Weights of a small transformer language model.
Architecture: RMSNorm before each block, untied embeddings, an embedding shortcut.
Each number is 500 + 50 x the weight over its row's rms, rounded and kept within 0 to 999. Layers, rows and columns count from 0. Numbers have three digits each. The size before them is the row's rms in percent of the matrix's.

# up: layer 11 MLP up, 1024x256, rms 0.219, rows 924-950, columns 0-255
# down: layer 11 MLP down (transposed), 1024x256, rms 0.054, rows 924-950, columns 0-255
up924 102:457525546511514515442499467510465502473563507472469422441507490487445477450456513493461457594532561451591428471471485463570455529554559527558525483578455407557553431453608513534546527473414538496544537484463452482468456575483525532402500472519472484478454461439504549560495515579493516476451504507580473485507486520459516566543571589533460507511491458539458472464587479498515477466497457401505471496462559405564405626531525604476483548541401427513547413509475493460542558475387475524541512402457484584505547561549483445458467417499527470406500469485565369461522487491537438606524497588513483479516607503468575483569496506518506618530529432510470487397493534418452418478454561525517517431570483459505605579469541563524461538433475537499470475463463446462563420395605547
down924 100:601497407539566533389548495458456406469543554512477562528572550460417544543556497595564494488527515521559426513484497456578484570465532495486526479552515465516429452507478489598518471526506551477564542437588534466544490441467485442472536444482490458451419490520536466576459479462506550425444590521536417547462530518461609561508483580511469551565546490533596437474513514498524609467493458462466609464433477465461453500564582459422465574525563525538393538428533469468581444594574480469493581521444395395412445476524559522536493496475492579479457459445499508509498455523472550597558519498377525484478512485458463507629557531477467473449567498502502539498400491438415521503461486506537483531613431507526528574572497563468547466501435472459486540462484438475459399506488493
up925 099:473456515554529482491546513441518428513480463483506522564479457541527563483515618518594519461479480533435537459610456528490493526492488569559546475499481423477566600421451474555541525526450557455591501507510493514568564525547443510515506486460567424481550492441420455479551427414496602534484487575455525418528517589514527499498586533483447431597500489591467526531581432497510561564481508531517553536516476590651555494500600564473475525470477458435464505524542520602489574447500424517476501449494509514506440520428494474482495508460458474540445560588458505514450578538390589481580608456476543491524512486496439476470548517531546429564516481601524529472481475542526479454473439520468466456437364570520556447451397572455500433524463354571495483476475465472528637494510520
down925 094:428559495430498538419557611575545431504399430467551458496448533452544598567347523582504471466476491571521493569516448568460458504431437573529550585507457439510474515493470500475555486614419468478424503442509441583478436503547525509521554437473537485590455539509431417492499509435537554498496479547506533499552517523472512471533437506551495474513543443431430555513541447526499502486510422455478542488434436488434496450443549493535384421553511585478573532461479603552572603575491463468540554530476543443448488530527433492503468510456481533560504524526467564501482558534507529459546528438567575563505541567590533526487577418401559405492488434600568543552481541426554503510426571551466566528523547449486447561490449522514428481555473494432501474536564574531436532494539502
up926 102:413464391383598540405452477477528572519429368500492491474456479502536581628550436437440443498372576504505434477519512449459480489465551421487514516516451527519567466503388526560441508443521521472560403586549535496505450503455490590513519448538546583515457464474466450543516451471550468465486467458406407451512453558551641549429516528521520430485526502479503486550471585528539482472424455468495482495487463467532543448585470571504553481470452518580484562469430462503466538527412564526417453501503437484518488481512481476501527456533431500505504460500451441518465552566458399486437513425408575568502506479502495479538480552485393538542488438438547447507507523532511564445529561525450456523551491523491614542603569449534440546452563454506474547479557484549404445566521468
down926 103:464441514441490562487511545485395552441488513530449477559561554520500524467477521372553506513426479440511482480583519494456478604519470605528520481453473394499441498451506517495545512566480362461609498418483502523590355496574597469529498414511573469539507428477522546519492529472421518437455521476542469484489528527443423528521482501570469522460563499414473504456487526448458491483572550393565520544478567504515517517501478536539338541520492432490517491472464488495504368479447474510499460510428552507587446499446488507457519420537457501503469445493598476418491601453571516532615574538453488548452465432432459554489458448426510448461527516516513389542505433520493566597470452512564469522416392530597502546439521475444544483496556532522484492448523523587486509558490446
up927 102:461535463523621504500497435533480442623508540432418482510458554617477465499472428465523523509477439438527473493448496486513547579557521515502534475435549384520579451439480460456536574420456465459553482482524418422381531538518607514509479514466494447465465502575546401516403533499499493392539469502477417500473451536581480595468406434468509551486477524562577505454472456470435539469403597448547551499529422525485483609542534480527476443526540462463491471516494551466557483534523500531505503512458527472520498494597497503496391470449511483557488502560503426507572562574377414507392525516580478449583485529527461478481532520408454508505458582450586451479509523501503484428493412468532449559571478427518555534616487409467522504491574530429539522519539491559511568495417461
down927 102:467492488531492493447539446505473506496525499561503395464594519498420504646520543429540434502503405441510557464462495495573524549515501551496431530530480483522518450454537624579464381439479553490434409464554467472598473553558399462510510456431505517505448490584454556396482476460503502495509436557560512539487510453410469491518381495522445529531542470446417500441576513484504522501546534543456538493522493506530469515454525454501424506552399485530509506454499470496394582344480437460491427412455473537411467496485447493493427474504422524523482522533406484503418439543458460486463428497481483497515438537543542595578579516458447514521458432474461557488445593498609492631521480551463560514471449427489449528555458530579446521556493548508486478488454398496398525561470546
up928 098:537507496501452463570419424465539534500514428460526405487422610560492439502509476575383549531480564514548463545472476396467470529491505644408442559472546484518470478477611521542466373498522467549535465465559440567514551560499524461380545520498594445486448559438472500501431489540472469483449595554485507633527596548456474459540470500447509477572455449539503499537492452543459558511453503542466505607462554501494515567432414461523509409446494489498513429503406473488441577583477477526525492513439454535498526528528533471482511482470450439580400423490525462477433487497483425492518477485414498587481475472467557462568462398560478521495428543555543584541529485494575474581598517446502483542509546437461487442513404482488548446577529454526471449483441536480579595541476498
down928 097:493520430500525481468565482515486608536526420437496530498459556463500588535494470505361530512474565591521538596483534507478505550387441541504516549566570463515499495517513428580483491498453635552428515447489443440489605523524443499512540525521616602462410468527520508461499569459568449487430570479540552548470537555458521552436499558496400562453531507474561477549397387474407494539472494618493507548518510518527563496453489512527506538454531563483530541474470535471596456496464544538426522485456518383415501448556590512520428467527598525531479480448505544537458493432508521495533425554483503494477529489427484490409481523523466532445564450421378539407569489490474562533535563495496611492443508474461524392554427464481508507517410451463520483554463538419538549522469435
up929 105:468467431485487526486506586534474588459470465596356419498500570571556476397562483470475495549505482573568421527487538420483492537522434565575391499477583409613449427530502425469565488404567478512434606487460438495432535506463389467542519498569514478581489490530518515501512498479444453571367544539450525543471490420462503478545499541496564487507575589469551385489543488598525485447441547445576594475514515539508551566427505472542463502413459546478527439546509409485555480509511535519562517439482566420553493500516541456469523505423481457481535522518501428526478536454504513532482510467506507482542545408440429497447464534533577475428514572520457571451510525477514501472464462517476519473498481445486413549538494468529550523528537465624560519446488583415377482449550454
down929 105:524522504500507504525514501574482574474482513581421516580529476543541530445466478464448551499466489608467467443433509484473502480512497488532511601533469449479488519530469456538504537493526453563437570480385391443476490313525489432551549563626520540552546451550489550497507500536545523481428526591428492488448499460378498531526519598485486472569556548483517461492510441542498499478446473395557517537494541621599490516450550531497505435499510491467436526519574518492513556568525517539537574429466533487452429366562594407462515532504512469429512479596433409509558471474524581553459456440531497584508557475478491559496546434442509449444526562511455491511591459454456602438430554477378508467521490548508505527549424499532545538557490474529433454474439497585498575483538393
up930 099:493438526459508433454581491545569488385464642507476454579553499479472492517471473473530503511551445479466535464440433449510473473584551531535525495484534608423526455481542391506427484442487503480428416401557425490527497486486507515617531542519428492429545445408438549381538492580515462466538628517511469417510483483536473495523520488433514480508450466529562561438468467550500545354490473553562495495521581461556512551491532471539474527494559509453433398525589449592569523504488449520599529483563479471499539469398557452570546502377552544458463486507481526565404472515505545533597433393436487517454467507567509494515367503448457441460497540568524443519486470475447476462476584548500452519485521518468505459507422528542555466527540514523454387515566450483519470474520531
down930 101:446538449450627501451497460463566517526520613443546517497488472445505442442513421538473464444509559495477477402479542490429475477540515558540414509522514547468473599475481470490532490444602507562443554443570455527508463388378428576520520615495475498502558485484517364496571447415473489501532519486536535547535534486536582530468470520485443555495524467471545592561453504463483554581500555456452539477420439562434541573505484481561457550422423516462457513525473439477536477475522587506482557504545532557496542478469429548507491558504567430517547499457523440498485485460574486642575511425412496515447456484421378496523529452412521539472596469518611426487640517560522466461487527481552449497477512549500588525533500505545504465473563478494494509527506463598601441431572517
up931 095:411411421573529497514453462471488468516530583468471491624429583521525524439466448522526481550516425551477517463508455596460453499578421545539461575451607503541445439464511512307599518515578466432494446516509544492513502570515405533461538548521464404487541540501498502462417511571531460555556553463407519467530584587508536461487471456452514501512477536486494454488522467494457503483461497539440467558548552499502536575512505476494417547474478492530523433511434499493540565575520595552513602513478462528550509494480444458499580520515545494470443467463545535373463544420455379576506497503448499502527492505482511597562520463541487495355467433437557569554585561450426499498485480530548480457578519549572450550462440564454508528467519528470554557535480524477421501398464594
down931 094:547465463466442496469456514509563517427498447557464500491470561527477621529479489520457452480527528589512506469552475502504470545506410537461521409557506528512535491473460429540442538449496486420442472470435512519473491530487496517489483488447520491422533524491543444465437592556462561513497471512516468443451497441424553550532492514499486447513461502587430528584513440426536535581555491440533527543459478555499515586596448540457453438534554564533564508620531524542505472513452527644426464527522610497548538434346515407551534463474553522560543504526537508553430616487496469368491521496539482578448457471610570487374518467506580443495516503451509431475473498468570567505457470436537597474536399429475547438408508574513514530518493594459410483429462522577587461459566545
up932 100:491472540571474533461551526430411401503551526404498419487407499492393418551487491519509550465404508534451459507473482517513615501564502582524513528402434532489509544467500464513434452505478488526561458400430561462480579578481460548506471558538523557499506535483491483486560570412551452484547613480536562570560427539549465569592556468501568439444547548459584416492457496515470469395443503434475550527528422521521491517507407525490504482541514426575535443464557531455530456484467514530542501414427533593424495526413480406463548563495394463498588470512522537475419448579451545473425489541406446571480552468467474517448493480501466418515475613510398461533491556539536556533524544458539469445511449498428540493551457542486472501527548525512504445583434534421568446459465472
down932 096:572493519556469478538535501532454518430504446449521477625505448469543565467483569462512470371463483507571523517532492534562416470357527521514508383569520494545623536571527506555573459569473504471502543460468520470446488605577424396401441578528470511421479560494533536550514443407488508546527590470468471511524583540528491513593476481509482446482501519478544503456465482484624436574538531538500555506469536440537538483521540574548571552491583507547518510590491523402494497476587519506496399492562545499616465532484510480554500538572382451519507456480420532556498518475550512539455468592601461386465523474483494549487444578555497547450472419445542439547592462473451486521433584542469512447506442467473468548489513431521523496566526497528516438589588520447520507472502498
up933 108:441653542492442482481468547653580528559574476531484366526476514527515517440403468491498480546522483466419534520472463482512494496437548575499332511449491540439539453437499536465443560439501563594519551476397600434421396420460500537543500534476465485504525436470539487473521530461463482442436507485581382473429536573501451422552531467559455385461454501514477501541532523417540524464570502427482451538525477434490498449538460431521453495494547516554529520498447447505440504471573544530530456549484460431544525453484463545404504507588499509467475519473556499420523453482445572559480420482471524563520585525545549519529545550523424526510537552552630486493493495479517467549474536469423447564508429535590470521473448492512544482503518412453393499484518553426507524451518409
down933 101:569494491505463454491442435544591480487556452520556463444577516506442429535480395452514489542472547515470473480514437474461538386484508468555432472408490499478498454529508499538583596557488588521527539572439523557476492456403529502516482482520412570499507455471571483467617511512447358539480492524465541503457484604553441380524525484598444466449483512527482578562413474355569520474541465566474480473559480478528405456518442419595543472537526485570580526581408528479547414465510512435477465564534538353598554504505498458547525487512531487457502521483533482450489478466469551490541523473553521543613457510553526514510526478471459503450485527492604562491503499485522478548423578347470418484390531511528422548507488507509492526485511514574491494557567499469439447450511447
up934 105:544486441523465541460514524400560464520473525424451482481541429551575555534422543536533395471450486559540593544425485495518532488531524495530488530465436466505573454529539537554526425431522500461562471395416459385489524415383468479454398531427540515556453457501469514531537593433493479565520497492482474460528473576458517565572528570548470554475549528528479469489472551481520448465486556437589555454514500554488506474483557512510533532450503610414517473503502505578476495568452469511456475455435510527469467441546517493529623453536504582498490553607616550461503558474499535464445470551417522379509524494500495515425503551487483528540464481492588485605508521597525560457467539498564396420538488446437566428505515522495502423493524485477445514400360502472424641534506442
down934 102:432533447512519529431470507489537514520443468449571484570580513492515518490491500437522518397556524536510654478510476465504477500543509483458484501476430465503533440460554529411493391507493540560405503458450459404537488416533487482450468542498516485517588490589501490484563539567486547525518514515443490509480512552488493478509543568505491518447531583529563419460395525628534417524536557400563455502510343586584582403469598504470518407533461452437500497425578552513491494444443487464563498532530504505499517376486484493491513492523419503532458483508455524503422487486571439503573448577499430455469502443510569527529594545501465603588529410522566456568593506577505446483504471459515474536508528503498600515524514530619476424493483475521433407466486545546410610544475474
up935 109:468566491512627466439519502484490402473558459527433538485506510554516463450462524470493594492511453449530498500567503582483528418533467444504456470456432479616458392502551473544535383449436384480632444498452483457465459499436468514425474510537555508591550569449463523527612537452427483515459533612473470565529488473469491486509563547488477542529472618506516622473501528406484498394501492470490446573469600500579535529494517485488498549495526513557583473578488464546557565453515553519508512474485625562543421542400491547462545444582483488510535578497494504523514585568488505489488471381451547479497517469557585504483484526567518417474465416537540492512599558488551517498479553495499473494517451510457516512458483438520537523577519513469369449409483521585480498617476487
down935 106:506455618540475480523485509496521546475360553430368473515542519550453536497485406414558472448455489468393437469541480445489497526520590501467561422487411598536367467468527561457531452559556530445565519487601437489426470499459507518432529567440469569549468512406448485457527474512536412490434566534527501544467521593513550513595577474480572474516574474581469561546474490450566506367530482540486433552561494543515457531538501442440521482452481517505453510528554541536459529430525460485518453492451496529495536509430500534566509460503458484501493428469564523503578550524536518459468472483503470546514536502500548501491560504544496383463583516522493500432537448546434512508460487466589418427537553447509583457498455549519273516490458534459545580531552508519476495505533592
up936 094:511442534553441475479462522391499485525458539446440489400547503521520509625578477425577531481521529436471509403467530438479508406513507483559410520555525546460536572528525493538558525453507455513563543492609427536533562473465461604544501497532484461519467585444487460530417493471389594494547569485496472475571438505582539452520549448527572479524509463405538396492470625553414541468507451493431462513542498449500578483511484479541506479441481506481468459468553559578496501514481510434574494388510364494461511523484555532466497441538327516513440449544515507441576468563462557558536386510549454502466458570467464495564543457596544497450416547502511505470462470601507555493494486526438531473488475525493570516492457469466509526581494466483419483500427563432527541460456623
down936 095:508529488549466482476586471515544527512517522424536554484530484519424499512524504544582519433574543510424494508542534478515498454533455418465496532408378506581485451557521462594502620479397558530502518633527479500563546482393545501507503498518460414514495631430565427451391478469476481567545504548524476488505433589540478578410575503548536434519487444475539490478473562594386544564462482569505543476612477542504593510481451463509467440513598487455476568453517480492428471537487441501499513533509505512528523489506507568479457445462443475470574486499461484441596522505447435518572536421546498496440418517504502509581497530426522434507484431504442584546549487524515440507465517409470477594409448550450416527502543458519396524558452372506518487540560552506600503490500412
up937 105:542497475499645533491430511470506499446554555573554511570564632550526415531500489464441534535518488496520475464398458524449445542514462596514452513436415475558533481490508482534479509551472586463433633486498531439486518417502541572480523530480578469452463472463497569497552429550452477587539494564530412435515500417440521460546499451486516567506524459540455588493509551464478516469509568493500424453469565485483546529578399467535563481432567463472535585493496472411504565516531593462492529449471567526543458395504506473414467505482454506585510599471507538545440495512541476494550588500550555493497537499473511476547574455513494426549491400524466444490527485463487560634454406453486573510648435457527512567525436377584482482513492461521452518484417479572414520451518457
down937 103:532551583540424505534553558623549513445520467445513491552377512523583544550569542365521511429518542503578460575469495571582529512417528463536507443545462478495532548451512494534447553511464496490451476478477452556477385435460491482541500479443487456527492543553567486571478443533464494492496493500472402437486463474529433522563496453466570513447529461458443419523472417492531496612497572559491480450510475551501474563438518475481523538445499531506496522604540469486480469507471543498532499482424485651574480361441417546579477442508503482479463535444547579502442435641508433507497600512535616488514538394501475492487408475471520455580502470423601456505504553437464611514545502413538465556539579490511416460505525491478510510462535464562465601503557452521432467521492518
up938 102:436491460512547490527589488479619476421576463422462469518488507508531581537449509484498466496573541435463457493495498518528504488563487609451527578454445469523505451624528566550449610543526510494421543506559541501497514440489447443527526535553469471531518460507506478523532573523453508431543424509440511484526581644524457593495462461440419524454488422393385579488424448506492503599457513500542412520552510426514473560483624435567534548478492393458470527504515497446491491469460472472526439564467503613547536499455451458422437435402464529509397436499446494423548492469395430508534554517484552553481473425587518475525531464527509508495465559434467451478490449431507456485561445461484455561487460507514454532458523464583461481522466523512401561451524559482618544410437533
down938 100:455447508559479454556600404501436487480404411413475503540513546477497542458452449514508496499521470588487567516557523491442454486554533499468403590408472529481364574569541498444506562516454414530431530464558574517530523470407468514512586469529508514472571453533404512491458504523482588530514478400561486490520551512580333520597505442505545499567433552477456540577424490555549511468532586464488399459551473477505441478544474510520434467481494471483500531433519440451555537452520537394547473499509453493498453428486562495447521591573543440512452537483513542532553501497472449481467499524418554475556468433577459433448557533409405496532582630596447534469488457470459492501462505477448488462524394523508467489449532452526400491588561501582472555514495481538462544510506539
up939 104:525507569485517580489552525562446425550410514532521494531498511463515559512441500472559438436560434505557450519480488462456533517492517464498452534445549379477537461529515537452433486477477561573558499462529494544475494433477496462529512464464535591612484428597423500509453446455505581505454494532512459587493406490468517473641498464431546592505511447542486554502574560539437450541492533487429553506477522485443574473560488509511494502555480611530589457511518591418574551496543448511564466453497519470490462370460542477477526449425520530471562368515582499327407485437525418454436405541513563522474512543470486472481443554427568433473487466563491401461533554483526523492495409431442407451518432513557534548543511578527481510560480497589471471508439491499457487504396489
down939 101:461486456452542437593496548595447481471519481490521546547499498483522423455543518468456372465580558530539469568465506530492556619441467499396473479540396613528466490523493548492469459398483511595524518487486570520461551455531498502555517492500448545497517480522421514502530520540471605481466514498571462467474431489607513556407482585396535488528473470501497463384521472611547516539487549541512526537441476464540485521591592496611523462418456495504518408556576575507452567501546527453531464623508569545481622408497498502515449562602434469475506526542418522493493552451506547450501444581578469552493505470481443610546487506481514432452517394424513477509453496529513555507526527547508555441547497569488343476490561482497528486524489482514587561544455561469477514556486480
up940 097:535555503514441413472531476502513397482560468475483610519419560535461560494553517548565520473519525567525461471482587518459523446524463459456458471498521527505608545591437443444476480508472492496398504423459456472474620352529492458458575490589493504463548484526444449452549474530464398472481505428504390485531387422509515450522541435534533446465528390482492442554512510486502446496521443465494507476542430419485506543507477532496516389589500493464547529465463505533499477533510522400450489490497505608570519496435458540538499506477481523466486536506447538443502432449476441547561577544573491521465393512556543474527425547460457492487555560481504413655522518552474558582549565479433464656480477512465503420445553589466420528463506530542543539442532526600512552424469541
down940 099:491536493445472471465580560519474502502585504509509450445568448481566513450605473577480546555539483501493440495553552478502444384481499417431440449530543397432580519602496548616417488467522439505453438443483477483497538414604511523419539521486522459520553549571521543531449418439510376501501592507466453500482558543518547520448449360532497457558505424534476477566481528533560458525513525522588472479472510477377490513556511431413528450509470531525408519487484498520500504523522447558475485521440566511488455489583536509558485503518486522501542582554589519518491401423506539484586509442433577546474460485564568574473408519475435504460583612430546455585587549397457480487557513473507498504494530419465497470538441531567520549462382542571486505432543475452447507509472507
up941 094:478497469490607450497486586422544513468522509579569513508523524594409518461484518461470498408520523520519504393583438497497531471446464487457475585451449587574639475505504538523471484475448525558488556479468524578445596483482612544405437480484525543431514531492516521405483454538432579534485476451421527443589480455522476453412441413575487461449539579557534468562539546550440466545486436402509468482501553618501488453575451478568570506565486579503585511375509467454600479426465406480539519498531492500535447404580503417480522483532511526496485509535500444432441501472499564484475560539547490430571502564485543523509485455474570474583518565528495565498503566535557555469470452483512535469503548452433553606442481446534490466393437534508453453446429495505457517476572508
down941 097:532401444489437571529535510511498556475520595523513482515546469530553492407538534481467603482532497464530575403563533550431508518555521504449522545506433545533399522462535460507522492472515531627561605544451430427569558511518443461451520497534468505504499480446489553492518578460583440471501451463489555517518412519532535451387522508540570496620517472559501537539582425536480544538444485410528510442549518586483466421493460456444477535519467506559563568452460458435597555458621528471511559512431466452481551516549480541402518502447547478477502450390528575498473518527476509421519499519522504473548507423588468531540471612500582514519484619448568460539471555537606509466452579386553501597482583443461519623529553537490557532493525567551509514494529507497433468546491450
up942 100:491547445489442445525419472606511497519576658556499596437474538529505522532616458426501496563445488521588542522473456494511494518452492517523510528470544375490488482513516497536525498477499435503513422510591427596523474552514484445489504542534454442541440483543424459507490586581565506419485513570499522469477400514465515469597405467483522454419426448550560496449510519464522482536497548567591481521538552483426631526539449438560510455515481602569533561520540410445459494439480581549526489567507482482590441439526544589425577457546521472481551384540471414510514486469559523509494430447534531392495552526513503432560528476431557531439523543506557549477449460514544504492534468461621544485563532513466549507421501488471427465525578485562509580477563475410518538490454428
down942 106:489474500476440535564506444560587552462520566581535492506418470464479539511552499485449496483466460449472571559522405546573529500480537472453464486464427522421397596455561443472498567479507547487462478472462481565535469486491454446535560484423465423360374481555472497419556468490430492524554483512436551466437470537623471597528493509435540517447556398553515490494510494549524454425476475624477533501495591539424547503570458440516472461494469567510472483427495492450572456449451429526474469473568629534566522550559448625476534461479513536487438459548419504548481524588524418489546443458487571518468591416466556504451482515497425553509491491362604491493431479470575521462494551488498560505463574446547449500458572450441502466447545520485527532532524423488549458499471570
up943 100:401479497514485512492552544580498534461522542519507515498420475453513575479456436529497542508559441481498501503545454441553559488505442508459558575532455555474455436410532606438448498588497418506576584390474514456505485515446420495536425463523514505464519523514478559486500464461490485533544539472488563415427537442501509585508581412443488583481486502511516591424424450544534496466483434469452493619574535527538530505493398487499534450486531481513420401438444514563398419422453490527568419473458455408515465527489445479430459493483547460547454482494444504540585520559525451464557485537522516538588433487451553416494495456482577381508525494605452499482465639504523520501485465573444475564512467604563440565567548497425444524535446597480521505498453474448446596486536397
down943 101:456451441514525469466526540480536489496506498512562514514530446492523412502503475512462601407533446497439505449487555534412495485485603550443548486488502554411528394477469490475566553506436586550515442598554499411529473582516536520512548478457522541486539488488481490525484430536482537401462444413520473462498478468488478450453420535450488472576560542470508502474425567499523428484440530464472583442550548485474530519508447381483457503514432532503520447453604599545454461506527450566531525462631470587469430511463470504477403401457439478467493448565533540515523515518563534555500462456451506437581529445410525475524539508550452568553464576543449436508462506532497462506623592488512597420462351536486498551464530499525432522637570479521448412476564484571527417393474472
up944 098:562471517452498411466472425528563461504485589439455485383500612428542539500482557525467528474504564446459448529526549534499532518537502472500446514474583564443613440447505521515381509549634605460521404495475515496515515485599463517441554449587473563500522458559579531467490518499535562478510490500510455529382407542647505516458440489512412442435544527511408532469392408509465457503495557494503511522452523515465411562592528464477377507461506541501530485458566500490498513595546527460480534575487598474484464571502404416457533507454470505521499565485550522628510506483504497533504466484514528599541449541534449477499521572530482473569453495469476548557551437579515556521485569419398458577527467490522541521458510520456479530542539381512478583559462471491461537493451479
down944 097:475529623556490561473472488502543476411474415580413409490427513500544454405496597584501515498422562552521476507495483564460583504501392454529460493573428531498520453494467510562500503592503590516523535468508545473542482429534537516500432502449585499498505518603493549582521625417531534516549502430453419558448513549561535437500498451459573511522525524481449465519497474449466460480548525524520455490535567553565529440610459454532527505506529590507464481472596481479502471546614503443496512514558527541477530618415519528542496541588474510449491493545545420579482578509436554453455469506559628496525411480422595483510507614470485454475526470542479562469477383535433558463519428502568440544533553552542520515496546474601471510495579557478502533518422445504481588496497576
up945 100:478509633511554439486518484421484535498533411426542439510546482495529485475411504489525525408508494521532519527487474536476515521488487438451540562549446633454514476547546466431502486552461509578491374424481544454540420498566532435484451612540446453604386490498502552449467534507500529591494558484517491511505542634487512457444485459501542496592464543445550498584535497547567469570514508404556537534512511535518461522492456476670489476468554519474464516547441459426437524499507563473577506433505511573489512468483571452621439516538502572499513608561509484482419499464461492518433540484531563507580480576430409583458449512575521493571480431530507474474417520444479480576595537479566469494527576480542480585479509465491456454450474386564444473565525522458527589563515512
down945 099:516605468588468449517438510428494534482514538486472503527489457504478602491455594556484581564501519621578499421513486524433529506402481494482518432486510566354398537562465549493461562573406578549508492598525418525505497445582574495486618509510484520556457458530523476418573430500527491453517500469526502504558620497535446511433529446481447481535508419478546535490456481490572502440472385468532377601564515518533451488422489489584462489454561553453479539523479489498488470493504516466528419576511521543494576472541508500566479478513444463513425521535562512535474565501469516498493506601470471549520510453445528504506551449540550533602518530436396448538540472471534565562524380538526491527531556470453521530492688551489506514551521450465516441460439511472503505413598503
up946 101:528538511469567618443531428391436439476513493527475495472494521511508489478514428461508465445505539565403494527489395482481485465505531501493616475408533515515524479508515515502452479562456437565508530618458444479519524525418411473549537490545456528458488487524381517549440544560564469517428506547473511507595506421572553542509494461566509456458464549514475587549468409477483498513569499470570521538564545582527525398513547459513507518357496546549532524488422522495590505570509478564436551466502494576439468474510553419651519442459462422588446547491526475504562438460559473519519475407492504550473545519503426372503528567448559494538493645550489477494487530510428544492420401560485466499525503549446522498490524509482464553462528482567437584535556479363506588517455471
down946 104:519514583547522513449603469496483532578551518455555577455542541424497473539460521481442459440408358545550479471414514450595484487504490469406480498567520433483473573492542461596531537498470503397507395485482529479405437445559399472528446396469515469609530516533438450436465365481400545513406541540472547532540472485434490549541503551532421474503456560438559551477483435615549559450482453438444551493513409470532565573560514483509511458498470438503541565540459496434534562472438512525507502519544506460515467588578469499525459587516526458476446465491622492558502466500411560477444490492480518566467466508464565476509417559470490442578455503448546488490505448511460444502435405493511451459396464441422415542494478512507494543508571506496519564436563458487521430536498457
up947 085:505485527527500514554467502479520437569418500665492520498476399509518520545453529437551513499527497503482539583421539483424565384553521578502521538570562419500446421543459412490555527402453481443478448400450440453452547482446468490537485491509429467457417556568450565502438474445499522470480429504531494489498587474509434537410467488555504487511562513514530432477521560395445512396520470471504542521577493522583535463437428456480466428515488589493450431517456568398478547503434541486537527469385558505562538374546521537483459492482440523482509519475547559528424536490428445512482450502478446457537470531503484420451477477459471593474522483565439459558511492558529530476421455516515584445486523495430431468461594597409482499603463510526468466554468639567536523490417500
down947 095:499569413506430604497605504519557489479564516520505539393431495484498506510497533474486451476524507514525554487476575545464498400580511495532505486475451475526587388466475570496558426543494535512489462504547457471517478481483536456578452466463414561462497511490477525554487549502515598479480417521470517510587488485454521568479462555497467537512482415495523503518506548540535513501449446420577601417499510435486556490435542534554477540525434563477483453430488538530503413624531559458538604470505599469512465455460566633560487502514405505433529597419544479479500531505504470513419428492484490584564405483586577369412485492488397505429551478522518509478470481448504504444433513538428431469602550430566544446547518522565503346445515527571498502528451588511517517572537551
up948 093:501448509499514552548515571477390554550399431527458494396473494476512485441464458543506493514457476539398485465494535401566594432579420554511501596539462467546448411558511509544511609543435574423459541521458468518524510479506487602458488417465510514391588421565541483563535489529477514494509589557559462535434518352579457540428525507581542607492484505531561443469474464515531408572501479540419529525481466475472491486532531460506519449532503475508506519590515603506527530515510439578468550486544559507501493494462460493498446504456504534449561444542499425533510553573478489408487530531540488510512534643385476410475510577444523532461510503510419513559500448481500520497434383475466421420516476472540435576569511557477552420543520435527480434425462500581507477449464528
down948 099:508487568583522464494487509589469492520494492423555504536483433540448499469484442380470555434522546580542505500494639419502549481571547438448541429560478535500513485504488519496470463514500499468455526505493450492521520660442470393419436397487501517518481459531508541480496544531531575551553498507396500468471520553476566441520495414463570431483471537438527485464351425434556462497491490559521453485486546421512544464515549405504519478540456502502473521564487416454559441525468605603475488554516433551511587410421533514456533540508484390509435470581524479436433521505604502474529493510497546617438557480570511452568532510600487546542489437516451534402421588506489544511531588490517492571480570501600531514450528558579426469514457564539501460474552441520520443495448511
up949 092:440480461508471605451466520527518479579465549464459440449561466496537443510475534534559413368457489446591494522515415573544562463554525407517523530393502528450461580525502497572464501401517530483458483409445495439463557428552525548519500512457479526486547591564487538443543507472413564547635579524488547502509498538455458425512527579571534497506506487540534537554500393466484483478539403488511382521522559457525543467495508515553489477408567468549486529493543424523500535538569516502468505459512463478512526496460511496454531509561574460561522507559481512524610591517482503516472522558492462550490478479629440582538619555407438583447556507524527425558504547451499442538464461466506502463486450503467443482450484535490495524680524369478419464565496571503427542420483527
down949 097:493642460477416508481518528419446447528503574573555482579416520449511453578516465439498442482438442476553466595647496557432558549501402460565462457476543490502422551392474513450505498439479486500578536472509438502481527564518545482499463514550474557517626469429373554465571465558525502465480432479584555559528413552458493468510495427560475479506492479538469466519473550500531521535556534576428496492499524535482499531457509495397571460432586482402435624425488471535580565520457472511369511473547541455563516453534461520501530592425504556576500532509564445463467541556419457542523435456513543500550435537516478440566541477425479547515558429530513522435562550497541402539522459452514505513533579491495484484463530486531358547526467477518418528482471501510539519484466535
up950 095:512561508505564506500550502378418416462556560523497564467524547479497512556547495429463447510488536516398586408494451452464457550532582552566501448521473554545540492580509556428512600478489510438592577474390469455531438513516561505474424547445478465517625433429493527438450565480492508506444512519528504553445464519555446512563543434550426509575493443595450482521537508534505567492497608505438491425517543386483483535515541544488524486519515453551407518464438467529541485566441574412548551555457514425496458539380471486489530510486478490504490371408398472555435585539455489500459572500481551412423414521399494517514520488489462534478513598330564534508455499495468490515486500550527522498488479483528539471475549425481555506485514481445556559523556449575459489471450449
down950 097:509439436473439523500539448451554520505467580477478439423495554509516534493459544450558420469450540464499498521473516509519511531490547497442532452440504573549407570476512487544537564496474480401471485482471494490551501556556540486517587522400466484481558414495565516575457628478553542451481551521513435403469474482465525610502519521627415481656605468443438457480564516454515486483525440486436552473536501503475457524457484353538516500532453508506477460453375395583517415533581533453524523546449471525528393525460380484476555501482396470484499465550502524461553434528521458465495542476467522526522477439485547427489493479451538533502519442402546482493430598518461377498527466548530489449599525474479459448594449554413519552490496503443561549539442583463514591504517432